python train.py --n_layer=19 --d_model=128 --activation="gelu" --norm_place="pre" --qk_norm=true --bias="all" --init_std_qkv=0.0712 --init_std_o=0.0115 --optimizer="soap_variant" --beta1=0.95 --beta2=0.98 --lr_head=0.00876 --decay_fraction=0.625 --dataset="wikipedia_en"
Each number is 200 + 40 x the weight over its row's rms, rounded and kept within 0 to 999. Layers, rows and columns count from 0. The size before them is the row's rms in percent of the matrix's.

# q: layer 15 attention query, 128x128, rms 0.262, rows 0-46, columns 96-127
# k: layer 15 attention key, 128x128, rms 0.259, rows 0-45, columns 96-127
q0,098,177,195,218,247,194,220,279,238,133,170,209,254,201,186,173,238,278,215,205,163,159,189,225,202,142,152,209,180,209,286,216,183
k0,112,205,190,173,243,188,190,266,178,105,246,185,215,194,232,163,185,224,263,209,190,258,269,179,176,205,222,237,120,185,156,198,195
q1,096,149,207,196,218,202,151,175,195,245,207,211,236,164,188,138,201,244,124,278,250,197,189,145,208,136,174,124,196,232,244,114,197
k1,102,237,149,239,201,264,172,153,208,196,179,142,222,167,204,169,197,210,257,241,238,218,258,173,199,174,137,127,165,260,204,168,149
q2,100,210,240,161,137,136,208,236,269,172,188,195,287,234,216,206,210,185,186,187,161,173,161,152,169,176,172,189,119,235,151,231,252
k2,104,176,287,152,213,204,186,223,227,251,227,203,215,190,189,176,196,238,256,210,129,188,244,218,174,206,198,233,183,225,223,243,162
q3,100,159,257,234,254,123,227,236,135,152,152,156,259,198,188,189,146,210,218,174,219,158,174,211,254,249,233,181,212,171,170,217,196
k3,103,187,249,167,206,129,239,202,171,156,255,249,230,271,209,304,219,123,170,164,226,236,127,176,207,242,184,234,240,242,201,127,222
q4,101,198,177,77,145,205,189,217,223,212,127,133,221,214,172,197,257,131,236,210,249,256,135,249,245,207,230,136,183,120,227,271,207
k4,095,188,174,154,206,212,234,174,247,185,182,234,280,206,190,266,244,157,275,207,191,147,141,229,145,203,205,130,231,178,299,243,231
q5,100,211,145,220,168,212,125,174,249,194,195,197,217,163,226,159,206,163,224,260,156,196,210,170,59,251,187,165,188,232,200,227,189
k5,105,238,216,239,231,239,144,208,180,231,244,251,225,137,287,191,228,191,231,162,166,154,167,208,195,191,240,216,195,155,214,219,183
q6,103,165,232,197,153,273,222,204,191,153,168,201,246,85,185,218,238,256,218,228,219,186,232,189,195,189,176,217,257,116,172,212,200
k6,105,207,230,183,218,243,213,184,235,210,248,163,218,190,129,188,171,265,153,214,222,209,265,212,252,141,197,161,225,224,220,166,164
q7,094,165,213,219,180,151,149,204,175,141,220,237,228,262,141,153,164,226,152,177,176,183,179,246,171,296,202,254,187,110,141,208,185
k7,100,191,102,255,236,220,249,199,179,255,225,176,229,260,154,185,234,176,207,172,154,184,195,200,236,136,220,223,254,159,159,181,268
q8,096,285,142,232,167,233,209,203,175,238,302,177,167,232,257,181,191,191,247,195,263,133,193,156,261,214,282,198,223,212,252,235,212
k8,101,177,163,241,188,208,153,188,109,188,236,180,292,215,216,236,223,240,177,223,247,200,170,299,231,207,173,141,215,92,200,195,142
q9,096,142,236,229,182,257,191,189,174,170,257,109,175,238,189,223,91,154,176,215,274,169,220,241,292,232,209,158,196,226,205,217,179
k9,101,248,263,192,79,153,223,162,181,176,178,154,193,182,216,252,173,205,267,202,205,128,204,196,265,199,154,186,180,260,192,185,194
q10,103,191,132,207,165,146,165,179,223,173,220,126,191,238,210,277,223,232,203,170,207,226,224,156,217,240,200,141,193,229,172,182,138
k10,108,171,181,245,191,225,195,217,245,224,176,291,240,194,240,169,187,175,231,259,154,185,210,260,240,231,247,136,219,169,180,181,172
q11,104,183,199,241,212,172,239,166,192,234,122,197,206,177,214,234,173,196,224,187,203,192,197,155,223,203,232,186,189,170,187,150,176
k11,107,185,253,232,268,189,233,191,213,227,150,223,267,222,194,222,180,177,173,257,205,272,240,125,158,192,141,166,184,217,187,174,262
q12,096,176,241,229,222,238,190,189,166,212,167,171,207,152,220,227,240,274,199,115,207,156,152,95,172,180,227,237,228,242,242,195,157
k12,096,187,247,267,160,255,218,249,247,144,147,208,201,230,138,205,191,223,222,217,230,228,178,223,258,138,196,239,147,234,295,142,136
q13,103,230,205,220,181,232,177,247,234,203,143,224,200,236,216,247,193,298,172,207,209,111,220,172,199,191,215,260,134,230,193,221,169
k13,104,180,192,179,119,119,236,217,233,189,159,219,139,307,140,163,179,301,153,201,214,165,187,222,205,204,222,255,216,242,217,203,240
q14,096,164,183,208,228,153,196,208,186,263,308,277,186,267,175,234,262,200,198,108,230,155,213,250,213,222,273,199,219,196,211,188,237
k14,102,105,269,184,174,174,275,68,164,238,215,207,198,204,201,179,277,225,172,129,196,251,218,234,205,163,271,192,211,171,125,208,234
q15,097,226,226,312,197,177,249,183,175,151,175,163,232,240,198,192,247,201,209,227,210,169,199,158,257,222,230,168,147,190,170,128,246
k15,108,111,165,186,159,208,213,175,170,255,225,206,217,163,185,117,212,129,209,193,210,151,214,167,183,217,187,192,188,212,120,184,197
q16,105,211,224,268,137,108,251,157,141,226,225,139,231,211,183,204,161,216,194,203,171,273,185,213,264,223,214,177,185,159,257,185,273
k16,113,215,245,289,215,137,242,134,173,246,185,203,226,270,171,158,195,191,195,184,177,180,193,165,197,239,201,247,176,233,248,255,208
q17,096,213,256,154,113,177,182,279,170,223,321,196,226,196,149,226,218,200,203,212,227,201,153,186,219,230,216,206,243,150,195,213,218
k17,102,212,228,140,238,198,126,138,220,134,264,196,138,244,237,183,260,241,155,194,237,242,201,251,220,233,133,241,173,188,146,265,245
q18,100,173,172,128,200,131,131,248,213,205,205,229,263,168,182,259,199,184,146,196,152,148,215,197,241,156,187,199,224,201,149,166,280
k18,095,193,185,158,161,180,215,296,224,198,215,235,237,194,174,224,259,191,178,185,168,223,215,252,166,190,205,245,213,215,234,180,193
q19,093,190,157,167,182,190,184,240,155,158,200,239,234,215,131,232,192,130,186,170,247,228,199,231,171,188,187,189,139,225,179,221,160
k19,102,207,138,248,150,193,207,134,218,230,201,250,243,170,180,240,155,209,253,225,249,234,157,189,162,217,200,200,135,141,225,258,218
q20,092,174,180,186,177,285,176,170,139,212,170,179,207,215,158,197,237,240,237,153,205,231,229,258,147,221,122,191,228,213,274,159,269
k20,095,218,229,123,233,208,234,177,243,247,130,217,199,136,243,200,162,186,162,219,141,237,263,179,190,288,200,240,225,194,169,182,243
q21,094,194,231,138,226,145,155,197,173,157,290,200,142,218,217,262,201,191,259,235,196,167,157,222,217,212,193,244,295,235,231,233,234
k21,104,187,163,155,193,145,90,225,208,155,237,260,180,174,171,191,171,247,223,263,165,217,155,295,242,280,174,197,245,224,282,152,219
q22,097,190,130,235,196,146,194,231,190,182,203,156,202,155,206,178,208,148,141,201,209,160,271,200,166,168,148,158,185,223,158,206,246
k22,101,260,208,238,220,165,167,225,132,170,266,168,186,193,263,185,191,211,146,198,183,191,207,131,193,247,193,181,203,162,282,155,191
q23,101,133,226,190,139,198,236,202,181,251,195,203,204,276,169,125,146,238,189,208,238,206,182,182,186,194,231,185,229,255,229,158,115
k23,104,163,180,212,190,178,202,145,228,270,146,154,238,170,195,156,200,219,226,185,254,194,270,261,228,238,294,123,218,268,187,152,257
q24,095,204,240,184,166,182,259,219,152,179,173,248,171,162,197,247,201,233,204,230,209,206,154,245,182,124,213,239,240,236,206,252,198
k24,103,248,211,219,123,171,166,242,208,168,128,268,223,236,187,151,208,130,220,195,262,252,165,323,171,190,243,222,179,278,168,205,185
q25,094,149,258,234,147,215,142,230,114,222,173,220,150,227,210,157,237,182,182,211,261,158,217,202,147,211,193,221,187,187,170,211,266
k25,104,142,205,228,230,216,164,187,265,213,250,304,209,214,221,211,200,225,218,178,224,246,208,199,183,179,207,283,236,143,206,182,254
q26,097,298,164,131,252,234,176,144,219,194,137,219,140,164,175,222,195,203,243,199,190,217,200,234,174,237,184,219,215,212,202,209,159
k26,107,257,147,185,167,217,57,134,229,178,197,192,233,216,155,182,112,274,222,252,190,196,156,212,194,218,210,214,179,256,156,109,186
q27,102,143,216,185,222,234,194,216,140,216,166,125,195,194,204,233,206,239,203,209,170,184,191,267,195,177,175,176,265,236,245,171,146
k27,116,219,160,179,243,258,258,175,188,216,89,189,286,279,201,200,168,205,249,220,216,171,232,261,205,268,198,185,224,255,210,102,194
q28,097,255,165,217,163,147,161,196,233,197,199,180,156,215,199,255,198,206,226,215,175,172,167,224,198,215,259,166,234,131,149,253,156
k28,108,166,165,255,200,163,195,190,278,237,233,201,146,215,208,170,217,166,219,212,206,173,129,284,285,191,215,173,281,174,124,144,210
q29,101,163,195,207,137,221,231,210,218,227,180,199,181,178,214,179,167,287,230,183,195,203,202,186,263,178,180,268,247,205,187,228,155
k29,096,261,161,170,189,205,204,180,194,267,163,220,137,228,103,177,259,168,219,238,224,170,191,161,212,166,241,197,219,195,164,213,195
q30,099,263,191,215,251,259,239,227,139,193,231,173,191,226,239,205,190,258,206,203,162,237,172,179,256,147,252,184,189,189,193,204,252
k30,104,234,192,199,264,211,269,200,200,245,119,225,210,149,205,243,173,209,156,209,234,195,232,199,181,256,163,186,173,157,239,165,222
q31,098,192,152,190,200,213,240,201,174,180,229,218,186,193,180,216,201,258,293,193,158,196,149,225,192,232,174,217,176,160,146,232,220
k31,094,221,209,208,203,218,285,250,248,179,212,161,173,223,228,201,142,157,91,190,146,189,135,203,206,195,151,200,143,202,180,265,275
q32,100,266,249,83,211,215,261,156,188,208,185,209,206,178,232,217,248,122,218,121,122,209,206,162,262,193,173,154,230,236,157,277,220
k32,105,182,215,126,177,225,201,222,201,179,113,172,203,233,267,248,191,205,191,180,169,187,234,147,235,172,259,187,240,201,246,220,217
q33,096,239,148,259,162,216,205,288,191,246,174,144,166,227,179,196,198,269,115,190,237,234,265,218,181,219,234,157,228,235,252,242,272
k33,105,230,206,207,209,208,149,216,142,205,132,174,201,151,165,240,244,198,172,150,164,204,217,236,158,214,215,213,203,242,251,268,258
q34,096,203,201,238,156,244,171,225,222,199,171,166,231,194,167,204,207,150,200,165,179,169,226,202,290,107,300,281,203,247,258,197,206
k34,106,279,212,173,190,274,185,162,183,140,204,199,212,198,166,139,139,230,199,223,190,244,214,170,156,188,192,190,199,148,265,193,195
q35,101,174,245,159,201,254,151,177,231,230,216,235,244,127,264,254,258,216,190,160,253,203,193,190,227,303,223,158,145,247,219,179,268
k35,101,184,210,178,171,170,239,213,227,219,155,228,210,126,126,222,266,215,156,240,227,247,163,202,230,249,106,109,180,144,213,208,172
q36,100,127,184,190,168,241,207,184,155,201,219,184,167,213,156,192,99,215,247,185,218,208,209,204,232,261,184,188,200,152,208,159,225
k36,099,230,285,148,184,104,212,257,204,192,211,163,175,159,237,264,238,267,210,195,257,181,220,202,103,289,165,243,204,245,221,258,275
q37,092,198,206,218,183,167,197,174,147,181,294,218,202,161,153,230,253,208,192,189,145,171,216,231,196,177,284,184,195,152,158,232,180
k37,097,129,198,240,145,169,226,191,222,260,222,186,273,198,173,200,162,121,187,191,239,220,205,128,187,154,180,204,152,185,160,231,204
q38,090,200,139,175,156,202,157,131,215,169,222,215,146,197,177,243,251,259,232,235,192,192,101,220,198,255,201,165,144,211,165,184,164
k38,100,180,209,149,197,214,166,175,192,226,206,233,125,274,187,230,170,180,239,199,193,247,163,222,251,149,163,171,115,208,194,182,199
q39,102,199,184,272,204,175,238,207,234,160,173,185,191,241,240,186,195,256,161,163,181,219,205,285,242,188,194,172,228,224,226,152,180
k39,094,183,138,287,227,136,202,188,200,184,183,180,218,177,174,271,212,202,126,197,229,219,174,205,223,247,196,121,253,199,195,172,232
q40,101,194,185,206,214,198,194,251,141,234,205,190,191,262,194,220,172,132,184,169,109,196,120,236,124,152,205,207,193,204,135,216,171
k40,110,177,262,160,248,236,251,165,224,200,193,257,199,202,210,167,242,200,184,206,220,137,210,247,186,248,247,172,221,189,164,284,147
q41,102,228,149,219,161,179,150,172,109,114,187,269,218,209,205,199,118,245,202,241,242,167,223,193,161,185,243,152,225,201,220,163,148
k41,110,180,176,279,172,165,169,231,209,157,214,161,163,147,190,236,188,172,209,196,210,172,214,205,162,251,235,202,242,292,204,175,130
q42,100,138,199,161,236,190,185,254,227,216,196,177,206,139,185,207,167,248,231,161,139,200,249,186,177,229,190,166,157,237,130,219,198
k42,103,170,222,179,201,196,219,199,220,244,293,198,230,198,195,246,266,201,252,184,127,193,196,210,223,205,186,182,141,208,189,175,200
q43,099,259,172,197,190,231,192,178,126,227,279,174,214,166,194,188,241,276,240,250,249,133,215,180,227,245,139,174,156,250,203,197,242
k43,106,212,220,172,203,289,143,228,130,220,191,110,200,182,160,179,247,316,237,211,236,208,193,211,222,149,219,208,237,220,202,144,208
q44,097,237,207,212,251,175,162,143,225,256,201,210,223,197,152,246,232,236,221,179,215,194,224,182,189,236,170,240,243,194,240,174,237
k44,101,198,235,222,227,214,204,127,197,249,218,229,177,205,208,197,272,176,132,225,258,227,263,181,224,240,170,164,203,230,203,120,163
q45,097,200,180,271,207,170,242,186,184,233,239,177,184,138,252,266,204,217,149,206,176,128,142,322,132,226,252,256,153,212,178,191,145
k45,096,215,170,199,257,188,224,205,181,177,225,210,126,182,187,184,185,195,137,198,180,181,186,314,204,191,225,230,203,249,197,208,191
q46,096,148,227,221,235,252,220,180,202,194,277,183,176,126,172,234,197,205,233,177,194,177,207,184,229,198,168,172,192,147,164,193,234